Part of a small language model's weights: 4 heads of 64, 7.63M parameters.
Each number is 128 + 32 x the weight over its row's rms, rounded and kept within 0 to 255. Layers, rows and columns count from 0. Numbers have three digits each. The size before them is the row's rms in percent of the matrix's.

# q: layer 4 attention query, 256x256, rms 0.0883, rows 139-191, columns 0-127
# k: layer 4 attention key, 256x256, rms 0.0883, rows 139-190, columns 0-127
q139 082:123158137089086134140129099143076150165215103185133133089106140109145062180129109109140173104092132170151097074065099079148149124160150136193148090124161105144149089066128093116173137134113131137141134140107123114120146148145130150146102131152063111245162140091098132124167119099137103136140069094094139135073197112131140142116177121091139198103077088116199096145157127105109099133094
k139 094:214150101139164120147125133150106131096127124113151123141140148089130178106136140147121125131134088155159136112129152142147122169136123071110097140106146080113104073126086160183170112147182107119079181153112096142187125123096221089117174112135153115119080127122130103155108106156114127114180130129152173087150144022136103109156114109191122125113148089099121127164170140090100153093089
q140 088:121155178115190102177102123138124103149076147117076158137175150122135114094117169101172167150120111079130179184157158156087145123155123067184141110101137162092071138094133093067163114113139139138145158117140172162121155166138149166068138122154098092159135135145122130124138086140128185172155086165090141186100073151081176138106099079142094152214090107148080124109108093098119117096099
k140 091:155144171145157121122119111166100091180191106106167082166074109124127159148148134127168167109102151077124091186173099109120145134159077119101099147095141116125076087177111141136118081167141129171108168141083094077129133166150160147134167161173128147089204161167174162123129148131090097181136156156165144079136133183129129131104097137147137141161105163095098133045142154113107142116122
q141 098:118116124135150068066163098140111092086117125087167106180112161129118090106136111157064143105138116142168113149109117161138184132183165111121094117164114138131154193139156145154125102119156116062142122202133150094168107135104112101129130124106120133111125097100176148149089139141137143163171117114133114112092119162109133169152170094130103110134129114098158104093113135154157045118063
k141 092:157141153106167136117153149115160107179117136117102099113123137054127124096112139169147177201168104112177201051152140195125147141154105177169149107126166134182070134173145155137071075057118131122083112142134116131044128157137113111117099119130114127117109121043119104106132086145143114101076148152107126075160120127148192147131106165156124105105137187131105117134154173131126117130086
q142 102:102077019138112104132139120144099113122119121086099151156136078110069134173122126092076101141129102173169134143114128149182128116155111131134066111168185149135130101117207163116143081153163161137132146103160098065083154167105142134079119113161124082082112120196222136150137146102108083130152085162099121150096138127133179107124130129049139135148185073170117100138120107106178139144087
k142 104:094065142114111147144118120111107089132132162099128053157066141174196112110153131125126096148194218149054111106148126117130118113101132173141144120123119095137156132114103164130160137085140143119135094167119149129099152141140128156191101083124118169140107137156089176171166115104157121091106095150158118096225134105102117097164153211097114145117107066149143135079100127136131123152166
q143 105:102125115128094126112148097123185075062109163141105145123129095172104106103157177177155139129102131087130082129162087105104144096148106120136118170193083122112152126104170156142143137191178106095090125082159112147215140118144089128110133117095168131100155148094092092105175167178151108147136098104080168111099097100187126066072100094154152109142132165138167214174122075147128149120163
k143 096:165181203123124086152074134115043126078147158101141139068170129118100107117131156120120149151091147094115114138144163111134124143075059132107171143139157130175158041160154106123099095193215127108119129135121095171067181097093090083104189133152161131142101117119136151151075140164162106127134142151124056133167189118165034124104164122122098123114093090081138171097155165136129107138104
q144 105:142081137133109135133161119134072116148196160155170137163116101165165157093076163113125097135194152123187161135081163120148177111076173126176139169112057119173138087168128093081095175142162104123103133160115112165099205133134107086147105101156100119131147103139134126104161093143108065113077132122131148117055104130113149148104168065123126106102173209072147130150126098131154146109112
k144 100:154082066134079124127147171141146149112155097119126128139127103142140131186123110086177097114133190147194091133112096077176112108041088191071156129085125121192151105102097125137089110096171149108107121098180120119190170158138121179135078124108107173156156154124091135126161093170075097137173078137148176223164091137133148181157087138125128109146181135157152171157163179174119177104081
q145 097:113142173124145137107128141175146115142147095132140176127114158079164157105123106197124113120122145156184136110132136148159146129124130128093102126114139078093143088149162158147123111104106176107155120161173085150098124124138157117101121149143175124207176152129143125071110091159109164108160130153143162116145145160100083108143143182089097101127109131094133116111111107171109129137117
k145 102:094150066143197093142035103081118150111102179155131179142134148107087170145149108127140169137121127118138159130124138158166107090155153110147109191137150170144194185108166161152113089152075156153139137133128144126113108132128120096139147116139136114125117123136103099147085151102142115147147128143162202086125144107213133127148133116123054160138099137134135185108051145149110136138117
q146 098:120081089064065111105173147154180105119132199170181165077121130114144094116067161082141154098163132099130161127124126097152140112124117118112159120141134147125131128125149088116096159177082138076147092116150079082080117146126100127174160084066112138124148078214198134116093180165116094157197070150062142120096095123121151170106163148131161072146105092106122121104143153184137109134140
k146 100:115194146087073177106124142168134125115124175178135148123109146159110141077155138173102112103120165100054172068183165100105089093136092162126105153121168175144148120127101120114100140136144133199086000162138107106118081067156142088136133142125135106141121168105118136124121140121131143108113131120163120137182142139186124147117161111186137187111150136104078140119150109157157094126096
q147 104:127145135139112173149182200116158142077107139188082084108102120063129108156056133115083159126142094138141134166130137128148094111119148134096109135190088159137152120116130118116145171161145141131144103169117156098109124128126072146060137051118077045072095194171119143114083142142125077168107115129087105101118112180105099165119138119169165148148132115099138222152084154088153118145107
k147 104:120093182136094105135147114178098173124146120188064134086147100126068122083082148159092135109132136102123153094168092115080181138141110085115134162079163109111146178159106144091094117154154072089137146135125088122139063121107149155152122178099126121117164147203189160154112193140171127136134077115161073140215105121150149105130154171187162094161086111135057127127148146096180190097215
q148 097:150160166152100130149155146115092114117043096095169145154176162108117158109143184101188107158140140140151147140125116140059136153092130121109120165159138139092147151153139113186150111139145140127133112131110068123141165078171089132095080101172112120143179063108114133104150118143149126139102155067115136124151109091195093084121101167112094129199172110139159130166103083100153140134116
k148 101:186064091148081137122134125139143081145109134102118132161097142135121115147157119114134129120177156165164116122157124153079111102162126124116128111116114107117127084167190140125131127141126149071150111150114134095107140114102097090096106086115133120132174147104207159132108120102162091099156141181109147134103097085144173119088121081129133204130131029105154172145152159197107140111133
q149 101:093132151140128152124130133073085083159088110090165186148142115131138124133122091117113098167205081157173188143184185145122153126133131182150130100151089063094150169122159155113049147127090174159096146175131092142091084153182158134090090099087123109116141124124121120146155117146126037115109113132173105107117129111171127124161105127102163085099097129111141126123079141112153128149145
k149 103:037100087109199116114146139082137140151171168138044196099114130175152150093078122134112108117117101144152110144098185089077144159168097079169092125129102166136140126097125141105123151140124126130179207142170163111169140190164154140078155146126090170081179153087128164132080146130121093150095151114111062123147139136127130106133069114136088196165081085131095155173080100078131103122113
q150 102:156190145143116145159165156087137102109144127142137132184103124109090158152108111127125157144122120129152139146141175075140135131123152093091131116110071113108170120129116118140125153127125126101122142100166115157100115170082153129110082099143160113118190139113101126201110161159077120171158207126161146158124103138074174186107159180121166095213135122155105082127184084178113118060136
k150 097:129113107110161111107149103058154179153189093121129132151112173117164149120147127167160139163174188159119129132099137057165131148067175139145104117149148148086143110086119133103165103099122103179134163099084102193162088103059127107158165146129125135164154124142139125111103165141151080194136118162106114165112116153094119139134121158129151121149118186178124175130108148140131152155158
q151 093:072146133130084194081127109119122179124074134109085134147155154120096104162077130104128149102145129095129064098202155138144116091147115069108095200146129150133107136094132186095132060112125128136100178093090113104204108077119153135116129141135139155135164129099116065090166119117160072213095155157109161099136108180152127072157165154118136111108106115152097140097096154137133154151146
k151 093:122147094110163104190157188106135069158101148099157097117103099099172170186147106153065126158155125052151116139156102151158163145157150100153172086115102193140093114139172138095160122116092136138151130117107171178183100108121091052114144131100125165088089128135092087156066099085182124103137118080158114127096144155128110126203071141053116148152136129112125105106111137042175144127165
q152 101:115142179124088137110105135112116104063114174146072083131147157144105091145132131106092163147087096162097128147071120082163098173125156100166131128123113099131183125130139106146127139162131083143170084119191181134161115102111110144163098103142167112153139174098174105071103140155115081132158138136135156134136100130117195119082102074109138176127145064116103015155128101124121076218116
k152 101:156103203103119112082148097183118169121136128057133150125134134132103173152065108156150101120131130099106164140135131156169154163126147041112098162113172096066074109192089139157149103145123140053079199104183118134100098170161126185103146165104098052130128150167146144177076176135191099073152123171137142095087074141137097097143110197171126130105136169204123140155147113133139098146097
q153 105:141100159143092107057064158118174106111106096135100156124122131109142137104133096143116112106162160114169117119144076195163119127108133139138076134124132209176131184119142166172084170131176135115126077077091107153128167177158110118109124118115165096048140140056184162117152115142146101100087057122186107094146125127173079131136119131139142153148101096135185121063118073130094141167165
k153 103:145144127114186116081105066142177083085105234143085147130216154093108112130114119070175096153122090113104135148102146131129182114133065099119116111146180121143138110147141065158102167163173131164138143100122138168117094129081160128173213137173120110124132110194119147145118166088186192089144105174159125128142148108092128108145148114131145151128121142148119134133119093100155119107106
q154 101:131105108122135119153130064096122148137102148102134172102181080153120173132070120064165096133161110126114069187155140142120148112127130147125137139116133142110156135182087121150082082107100126140154187119092130160116174156056102115119106123109083090129092069148141135118186065107090122135186133140115144172101124128109147107205156094155149127212081158066077110083102157064136124106151
k154 105:041128162158165106116096119133117098199123066133103110147102087149128124118084080179157159144130159093126111113138129100121081146108114131139146094133138124161196088077111115148099116182096080121121142083150144114129099162140141201130124134153099118091110165170148164159139158119094055158151125111072113118144143098109180113088144081113114153121174079120149148110143097129138248143182
q155 103:049156169183107085099162094179123153138132139114171090117080119141084119072094151127093118097092197117137121149137115159142164163121082150161149053114094139087107133126106166160158140066105111120092119138179137110160146107125090146130165129149068151147082158163139130161126139156131106088129163127056160095114093192173191119163124106169127183101151152163132120152162092102153124110125
k155 101:159115094131136194109101137120057144135161105130126073140216101095113153177163124150089155169092092082169131141108100129135128124192136136117092071112115079122173110166180122147155080141147116147171176121148179107139101131138111083087114115156134073109085109134105196104116104125151145125097056124102131113149094113098119164135146165120195163118172080104167149167113101155097142085080
q156 103:107209106052201177112145157165096132146103096181174107133127157067143051093140161117129140101143128153098108096125136156166112152099140146112159111125194149178165129103099069067098207116128127158166122121170103144175156146106162159128117136107146038100148078151106095147075069127125163155124087130127138115111159182094106142105158069111125154143123103141098151126152104168070141060124
k156 105:142156103162121147163162102122102078153110166105137137102150092079070116181064109123134124108159105106188118185123101152114177112164124117080071117111135110131124195101136083208115145165150074119133122076086141073156043149125119157172147185128166111112119177092112108104146161130104088145133162060163109172120098084127151097213166137085166131147142119141138155089104094132202135113140
q157 104:130112069126154178123134164161125115167191116141113111170104109096150150147105133082164135096130140130095164161132144183093097153077152130130087122087186047105169182174125043098132125170129098119134090200125130082134147151059069121163125124122176062222084093101146136141157176098156144128122138170177132119148089137177146127134153101133130184164091113109145158109117133166173154126080
k157 100:093139119071130161132071136119144134158119115146139132117114095126133105168118095088074170135208119141142110124190131206143092095095137127174097193144150102154121159109169141150069170115112136044143120121134156141123129113136061120192116148127161139156163157160137171149024093153177108128106135146035093077154080127078148085151165162112102155103133096154084122150120128101086086166113
q158 103:103102103125186219139092100111152117146110140100116127148127135081024114185141148094098123118165110129147181120105118089093107157129156110150111094096127097160089121111138070109125112160186148160123110146184174131119189125131092148172204156153058057092116073158080097090172151122087143171057116137135110101115089111099162152166178126125133121073162068079167159155080140110073099105120
k158 098:147088120103112167147093129178125117116125132118156126119142053227151150099112104092063169124174145083113096114144123154111145149183143149094148156123085134129137130161087192141134107122149186135082152145186126118104127115173127114109139155116160114091119144143156154120165137175103086131109129063153082117117059111051107125161150089086136128115086088085123111098093130136152142101126
q159 093:180129161097098159106150169126128092089173122055109093086181176165090114162131132097131109109124134108111157142116158100130133153129093106104144124201095138126106152131153120094122139116127182090114112098139119129138053090176163105113086139139140154115113121084123164105157098101082128093107120140100023141128141100127144086180136116186109119110147162142117163125065116165080092149123
k159 100:098151127179129141149115135184091134073125106142073146197142132112130141069102181155138096078084152073154118127077127111055113099113136171122126129183083104067141138140159138095077122155174127146148164123167136113100133131127073183156072119122142182109094130135103070128099182132075147117117140130087190156142127093192097133130163099125159053150101078107103113111127148175108104184174
q160 102:194150162167059236142137147017121120072070103164192101137113132099081091155123135120133142139121133144110103122145141158093108094115173130140088142125125137074156164188140118152085110127114162142122100082130168073135109098137141146150193141148140134103126046120135158105132143130125142177123122146094131140126105190128070069133158131174067093114075154097055125110056146172084104145099
k160 105:181095148194084082131173150162161131103128165108116184144126153149107063217095163171144147166172113128118070102103081138178136105155120105122147131203094126130086125145161141123111096110119172142164170067131117130096132195119067107103095124167194133119198166124093120144124178175146146104127127101134110120095122084162126117131130166107133136094185119100084156130141124119168135131168
q161 101:134166161112132148070157170140111111158131114068167113145145143106113136109107168125059175114182190138103143139102114093166106179137195184148183145154113123135168161126086142080107128130150162149130115141141082122134118160162128098125092087096126150128155129165151071126115166112149191109135096127155074157130118118178165132135087101175121076116095111112095145106081107073119079102137
k161 098:164100129150137185068142112064177145138098149122097137113097069116176175062058137120136102131139102137173105174111092071146135138162047138129153108082133179096117123088082158083088082145083096102149111115135128161159062117161137131095136156105140110110151138099121105125130151138174127116109160158119163115105130088109145123161127151152156173236145160107134149169132148127114158156118
q162 107:148096098187170109131142109143134120124109119173115162093177121074111125197087079091093098185170082218129167154098124133171082141153138113067103124103075128070095073134122154162112112168159159173114109144132116102136095063173143163112137130127146139137134158111086124105145153141186107068124103064077194073136121085097114099159102154121141128117124094190108127076078096136103103141193
k162 107:101105194119179109108088170196115159089146076143154091118102140153154151116063165196093116204144127128123113137116196119087154164162130095087143138131117113188123152089112134156116133095164102075142115128140150114109108167114181086123128156074126169089078141184134108136100146095168093158145129155059106134119143133155111115123137112108070121103137052111124171168121131150145059109109
q163 103:154130168087087120118157103157118179113131195085163135160131159114164131101082099110119193158144150086140106136107120169092142130114106156075167173093111141177130070119148087128135149182110130108157071151131148110104146100112152085180102136154194092109098133131126096086141124097134131110146082063116130130146161177104143136151097100103106148189095095096114115135137061187102182171137
k163 100:104168139141127084119184132182179082179089091076152135146175166184087125094165119119141064134161120073111131136149138089095176098112140162139162157192128073131118127092105123114071182170167130100081155038200120098031103097134117156102160110159115087095054127121109088128090134167143147133137078110094160076075129092148166123197101185204166141096162136149155170101120145143115134130115
q164 101:117154081115145147107066154183083100123174106167115149142131107088099129123104094101158174158152105103128131172135114116124140146172118148148111114140106139155086096109134073173120188153094127113148125094103141106120100127164159103142142171164123141143110117058097093072098125162155142079138130129123125105155164158099179125061126123109156116165111121158176201122147146154112113142162
k164 101:118165173091053095135057142139052132171131073182138108131135080076147132179098157119156157097107127131111140122106146145128108196102179114122137155163139133113057133060159169105081135175108102114146107144122133163180183124125089160173087104066156129149088106144103123127129232127109115147108138108094124115182162119143090167118150085135114162133128135158151144100088103189126138139177
q165 102:194189110118243113097147136136095111127110097125112170145152148109096152116148116134038111097124149127136131162193140185132117112133134116144158146118111095159109048094201159128155137130155147083190202149168130171128151105070111150141147102150180148138151131121140136155129096130093181095131136165105155163052132085120153119171097099127095120090153097124080114146131179193134075146101
k165 100:090152164216057178140100140142117097129117118137139094128163109130116096157114109153108119109101186141109119141134181124143159151115103066110159120151113126153174141129128138144107109126156164152101146108154133150137170139197172121135176136114083168089124145141175102112129136103135125090111128101116101122127137187141187138156099123128067129170131203157141173105086221147155136131140
q166 102:136168144143077110151161081094095128134137112092168160115180153146164153130147137137167155161162114137134106145145177146146127194091087161080095114129132245146112103160146092106145117109120126113089136144161148135154139110190095097110083049128136153132103094077086139106042122112175144160074112164185117118136147110115156118076174094135199088171130149155120130126128157131123113092140
k166 110:084150084149122173079140122132139109118102114138118103094128147128141164110143192113132149149111130119151129080147081111142131127063113120152128117075100109202117161127147112155106162163105128139183103161121105145170111124113093105181138186062090137051181102090133125148194171149060128100108103152145082152079132158136163099075161146148149145104123116140159136100091073190120158145216
q167 099:184093161141172127132138175117160130087057148153160197157082104127094141157106095180170127165150120195129131119145149103101116107135152066139161111126095132148158129069147134143139105167127125160143160137126163155131123162161130141186098133157089174160081112212097145181146068057108102114137139150174110180120162118108167197175065079103109153124153190125156155103113153043093159134116
k167 097:108118175148111102128128152091129192116162132120046130142094151181135124161090084085097167137102127159118170157182125210133137128131122149081114140116167096116132138193108142182161156101133109184160127110091105125086175103142177125093136154164075121121134149105183156094106141162127122178128115144049151086114070166095176090125097126110041153174150167097063135097133125130119071099112
q168 098:125089063114186135106119136122138116016084188097144153167166135157105104168127090105105116121119128115148120144142129111148141194145092131125112126094128113117104089112112111108090095112179144208102129129124157152125165165133169122080105115054103023183140107144146160126128142156110108075147078131128165111101157193101130136098157125160116144140165133125117179131120117089142183120155
k168 099:156123119081137128128093121114159135115133125144096085104163074131164143090124178087119106100096166069109078128057100118138163112118142193101094168120087109139076164091134212101145115127119091135138134147148143068109134136115066171175130146109154119135117124133148074135071131124134122110112143121109157167136068129140179138120094119087154128087122131150020130145159125189109127191165
q169 102:160126098124104158111122161091209146155138182121072125109182164084128142139109157071143107139114131067141120108079129179132167143081190132098131121112156110143172105088148098143126165093105144110161165153082133115101100072155113115119129134113152113140101117166105108184136105146105144131120089159142103082104090182103082157121112177147125102118122194115108100145111050096101167123177
k169 101:139120121095129058092136162122153160118175133091102128157168104123091096114111146136103096151150117143165110150172186144096145093131165113141175107151159180143128155133100108164131100114112069082110146068105136068141118139097117196112064163180141144173049119146189190146177135109146075084098131154134077149093140129182128121143165084114171165153107170098138173126055098100183141113109
q170 105:120195166145096099110150088106144114107181126096185129108106103101084144115071137112149096089114107180155123107118135115115161102106120216138199111123120123130142152132143155119151109128068136130123166089130127166113096122087058088182185169125164123135175116119076112112114120133133125122106118132142123078148168162173131160143116162144114098168130114066076222097154093125178166108109
k170 103:133115125104128067139099086148146092113162191143113126099143124124139120107181106178090150102164199105214056191107099169160135106145074158103145187129151112101131055147122124131132123095133098096113185195158086165106131163058142139116070130133095134116136129118105168150101123088097120106111095098125087174141151124130148126110089151160171106181093130153170188072090119088094115126088
q171 109:134215149123123123143134091141117109133131115147131104160069123117110100110127144117123097144072149162166118161126147032146130123174127053115172084201166149105166138128155109166076094070092119087149067119128147178174123140049066157115094129191128147108127072146107153114110175112119170128094176158076085109167092136058186086109159140166120098144141066139145151140151136112112179160120
k171 100:194151113133096119136150128205106070147096133128098172130172130154185162166170143150082110135197102121155093135135089167122069139121099122144121084124175139076127163120129108123162114111107108127165160161165089133130064122111114097138106125152146086084118215125105174135161125135170168095095078161119180086127139168170092187107184086112122144141158101152100109135100124187148077110117
q172 104:115116128125139085115075125090130124139130149138112111118133130175139111075142167128167184118078154120126131113171186073167113073084122149156166084147116192142075152077069137134139157168107120111103197125128147100124130068082129160107181124114131097188093117092157087185101157140089146154118157116119133116159076147161128115127157128157074165187125140132133206113126115180172121129159
k172 101:171113161126170083108130173150097114165118093100140143128091140137128143198127129165145142137118153131157146141178149088123104134161138082146089136137117189125128060176170183136106129108145175187142105099147101101077116115161119113087171138125153118080161117098093142124112115131193140109159126121167132135120112149081110120148127143140126123097082124144068106051114060116132163170123
q173 099:121136109083110131144165151135177082030096158112134142148120141193116124115144090196112108082113156128188087141084081202201157114144131152129106131115100158138159097134104153152141153119145073123139077125166142065126159155075179142103142095138131144094134153105117161176114151164122123125122076129145197149136090136113117063042110175131177144158152118105095136095102162147167142049101
k173 106:186095140097098153140123109018074175174114141068136144156139138109097164116179149127149197106115115119085125139110108133133124204147072199138128134160143118079120143080172163130100041122107179122105154129134113158139112091098100100163143126090158110164159141145037111126165105165085081108086132146109119112135160134099075160146184125147096132094101100144143126126096076181135123176158
q174 103:122132121175213102160112117148118172145141090096126116117111133067124102094151117110128077115103130101119118188143170172139074107113121114139122113055147107118146086127133089151176136099156141075095144117162145165135161084130175205106093113085130150126109081126155137114119156121132141097184132109140106155107129137144101090146082189125107119175153097140127120084112084123100133184181
k174 103:100163078082227143091132122191097091096153125122132158188158143117098139154104128175137095128118162137021010174166140128142079117138123130142101144142114169127107162124123127153078192138113129134139089133163144125110136103171104122123148135152115124141107160137159126150112115107148092118113149164169188088117181150131089132125070067115118095133141170120098167096142208090133143119101
q175 097:065147141108142152150147171218111117100129148068116150108206093077105134086154075109147105158120158050129169157135124113125111162131103114128145148048098155187099167165134173160158059166095113105150143131161116131168142129080178126129096151142140166132209156048112196145106137183150158105146130119105200138147129141118131120087134161119113102120172069123129073125153140150205059087131
k175 098:168102159095115076142088163073103170129181097138158063126139190112127170134134145168125103135176143161088182160120113149143150125115190146137128171130103103130114136087174114087067170155093144126122174124149163139084098172106089148128121152068101124117121094163151142116149118122135103132083127170124163122137091119106151166070077118145093173137102122162173117113102078139204134085063
q176 102:148116144131124089106076185105129215147138068152182118107117133106072170132109126175141168144093105111159108128154121100155174109207164123162171136125101164097105111143108151123209137142133146164092087130151087144201117151105154119106120080068137187164119138139069110108176118150137142087144135091102132148143104159102066137128111121164127130135161120169120089121055125066133105166132
k176 104:213099061112171088115092186161116142146140155135078065085179130042145109074160137139136114124134137204093167110118089135133110098102152124084158127093126123191104091108159153137107117123122127122182078110108089099097108143119161044146122171116108109090085115127196142043088181113120153130119139118142064141136124170118115165162087056120147119174164141140148105144143161133067119153144
q177 107:122168120103094152154086141057156139087065098161114171128066142122198105160145109080205137159128126169151180123143115156148140133167118186130112155100152141116154146131137157104157109159096122155152134078144124128178148070173148137057116088054096067202091119138125106055107147108144119158141122087046153154178168133138090163102100073116188094139131131103151152137106121139137129143080
k177 109:139140179182171093153155125168122053110131099059144110093132199085209123103122149137138085063133130136101109116115097198086153134200097108169149190141138161139030122147153123128148124157115098123112162179111124143102069162124131096174103139101144168086086110091133060116070147155106122108112156174094149126160098135111165132137137152139123118102110102102116070105159184163131116139121
q178 101:136135110106148046165116104131107130168135126121149162161114156158096123178149139130103103138174106157108080074150092123112092116108104096100188202154093095070106098182112104107131179069176092121131141170148134163085109117100160132126155117086130134131159170236172158168096116130153165129140182153185139073120139135143155147081207177158126081096168123075147156105097129129155148134134
k178 099:113085073123151128063143086103129187105086133154139154076145122118110184059165147108134200096129123110129137051117138096115091133093150101176127103168152133125169164137152164189068078145088079185079078189139119076169191073101128059129134115110100152100100139141172095130141161221125112129123118091089129176148115130138147106145146132063083173160161097136136115162117155140135164142162
q179 102:189079112130043182110089126118187130082068167117139094186074168126121085113162125118131156112090117149124079089170121097085035140081145154124110136119140172110114152123131111133137142136101094138091095159108167139153127167132094152140211120123074072082076157118113094150115097166074100101098168104115169123113129117078094124147172117125130102164098125114071083089124114125096098142192
k179 099:117151158146135117104160075140093105115131138186143159151190148135137186147092194147141153129128189015133130078142074134130142058177122102100142084086138130230170126146166114136200083096085078124083122072147084155145103148086137105163085166106115097092230140124124128124150108173109112126144132150184112115082065153139118108120164177140144170128113095096050121166149124119124149108130
q180 106:181151135162148122140149151071153050068063100139085194149185125152173068110132163069122113125170124107159126103102125150150144105121107112071149169145110141138135126196184089090153113123074119151129164113138120188138157114103148127104147160158151096090168189153117106117179107098104143154134103129143184131112108151080142088157070136124093137158086089081133076076123086118136098133139
k180 101:104129096107130102152192134117098132150110159158140139091122147084141142150158138126104104146125177102132085094167126157108155075126095146167156165136192085129105172085109078126117103158102128113081218115106138078136123121096129161146101086099197147158086115155169159122079180115104063165087130115121138164124156120154164167162138110174164148167143142132159133144116170198158116140111
q181 098:093201128137137126102149184118114116137170126113128132144143131116103142076088142099127150090060125158185132092172132157112169119148130133163125077093144202163095102130125162125133118160111186125130145151144136144194128079109154120070112097165104150079182075157113204124135141126165181158146111110132183118101174172140181150105128147044165105120104093133129078128096106111117105149060
k181 095:107093144155097132162118170099101107137144138104099080096163175084124161131162151167093127083128176139064127096103127142098138211148143104167077061189130072174136192063162152124120093135131171122135108129208137148141085108129150098166115155156136118172135092101101136078096132068109123136103104158137135104157113080091089183145072104110134226123108142138145125140111084144113142124178
q182 105:154103180111160180154104118091097144087067162094119135161151067142110103121231091158097095112146089096100127120196108150098113134136135116144063121221144112155140163129137138141160126135118111101139180103119112133121101112154149154096103140097110092068164161143173157152124193131112123125162108103111133072140122112120124136110127100096133114176125122092166165053099077145183121111140
k182 106:106149139188100093146144171105092151136139074097122125173103165115099093080043168136129148024121159042127120105059134119142167126156098124163195081086157176077126161126144165138113130153177138123110148183145088132088093114124108138120108095179098121140203133083181115106190137156113100094116155097137143137127139179144109086108111096146141150098139106127089109134164185064199090117147
q183 102:178131133162116094044056114191172123104158146075173141129122045106126082093111134085126166108109140114085182184085140114098138162136114162132148123115025121126083135092176156184156095152178102110123102092152126171160157147149151168128085134081121166090126163194109106132086116147089182116128176134137141114149178081122170127156105158118125175134118068139152206149166145130137089185135
k183 103:153149080087140129105095122085081164150096119164142141137084107106159144111165087127160162200043136090169138135182127164087138088141117139128160128155156131141103136088072133109068103101180175181070122135114143175151130135147127109152128102109148067103156105157145162158130116104162177129097137216085116073137121182132106147169139127113189125139037090168171087168139174184093144057120
q184 110:139134111108095162108123151118119184069135199118143139086149104119138128102134113152129103192170090148154086115130179120133153133119119113110116127156092098096155093142094134095152064143071134109106117121114125151147144148128157161149095060102094126119109098197145127056157114163109119124112192166074136118102203166103104115151149097134097087186145124166155139135114095120149153134166
k184 107:087115074218173066144169125141150078147120122087108181127105132164115101116066103168185141091111145056140130091108125159130121151180104123159099143084131129098153070163152127148121145103151065098167131156140132166129145114084172105040104156132140142085098142132099119191165154089141091144173188086165168163109157098135129182150091088113111109171133180110104148088110124148155135121138
q185 099:216136164100126124190128060112136140130157159162086187125150146173150130127133117131118154155104128174132097129074160134173141067113123090132137132126100123171155154137112143107141193145100116137044147144161088093148114115130133107141144113111103154111214148167139120115102093089127186119103166155146078094161148158116149121118093153142143131138130097095133171157097145102154094052103
k185 100:134090102100185073103113129116114126068150150139127165130149115156159146113137119165102119145087205097135168110082190154134116167104147161174123122129132103030116128115043128156116122118154175166089127101139106112093089109126177124067176082133125085063136097102125114068128130152167120142107092091109138095134088156111158150126126143130099168165141110141163140148088144111148164132133
q186 105:107162151130107146176126173128140033161120112086180193184120116180146117133116071134147094172169167139114089108149138156100133133102107115098074075103131115122115118110129129113130113116145163159074115129132156167151139128144172161169153141113166105093125165086149136152129171112210121126142099123122195129145208146118203092087109121166161133130141165042112128065139121117123082101127
k186 103:081154144049119117135082151093142175149135082103112159107189162218147125150138107121117167122191131075136067131140181126115202152061116131195082132126130142136156141137112132100106069146140113066163185109134095090111147121114162112133123146148147127144149128228067099098092111138098090166156107132090100158112118105159102151143123105155077160120110115137136111138077116090130111149164
q187 096:101159096104171124119139126050085152107131189172118125170100120053128122113159146134065129146173077149148098135166166084168113095152128072116162112100143123102121120131183104081156172127076106153143177152099110138162109165101091112201115144179160067185157103097106084111136148124177154133079179170078139134111156119136111133088101048110120132106105122126086128092105176151131090107123
k187 096:137098102160140135198129108190146139168101040125144170120124083119145147138115159134130169078170122135127090077136102145125121181123116138063106156171131050108138160119123114130098102174103096120104106077075146181144135150104126091132196124111120191122151109133130119142122126163103081153103105152113103166099131189145222104093147194160131064156153126097115134159113162085123074149212
q188 094:186127112145126090079093107131123135086168112066101089142122094101050140164090137143140111136117055130144125128157100182127144085187120161140125151143151141097085133059053178096143161127174163100131170160109137110176114148125133122135123165131140117139110098134128133169136157099164171100156150110156144089059162157183118111130149086116177146112146150078139120107114094153164151073118
k188 097:120162176123123164150150169132145108156135118157094122157127153119083134111101110124074222104114148197129139160099097155068205159069176146079150123142155115121098102119136098174120111096163140102100109140134089136118081088123157111173075178084139158114084143094090125120128116120110141099140140158062079113153144140083135182126068179073126119164140125138088068195133138138092085155177
q189 096:148087113103126123176086181107061162152148109118130133103111104094097102083085161087153095097121146194104134194141124098139147140154114107075147104091108110148137090151194118116171171149073069056205108097155142146175068059170087130121126165146108081140111174129091108124097158115119149163120168082100182144121109112104146119133142149091160081139090199110140139129095133147163137150129
k189 099:099168087164160075164079143168119100139156068125034141147137151087084182136159164190116105077148185081125114127123126152069106143166147117096150110167132156096074116134149102138103155184143091134137103116136113117126171169130147187083135123074077093141109158140178141182166108132115101115098081122021092069148142131163085097078159058171121133112141081117154168175179176089135166154129
q190 100:148061163089090118130039147089217136146175128100124097145130077117140112078085172135135085139130109114156162099136142132115123118120120094099131121172110172174129110125099202144109102125136097171135118110106078206129102116165137091073107128166105139164136188118068146130094151148074136157152094146151117118154155138121058132148118092063150148135147178163148157134155095115148147124099
k190 100:105092145105097076117160134125124157155131128149134130108156134142193154090059115118030138121097158146102162131127106111127193080143124131123142072103093137098076089130170148115100093134181098153118137148097130145097137108144108131156100108121148176094074130146154121129148142081098140063126158187127145099111137157169077142124110104161132108098072135129132032132150149136122116130157
q191 098:135114111119185065134149182109091158140076103134161168110185092144099072122105129105113055168161125139058135182177128086179135111076118078130117166080162161127116141137144132163124095114117124098108162140138086165139173170188173155127129156155158120075119147097164034179142090150121093178123135095086202161168107138154126137105130151132107162111115064091106152097149188118128157155115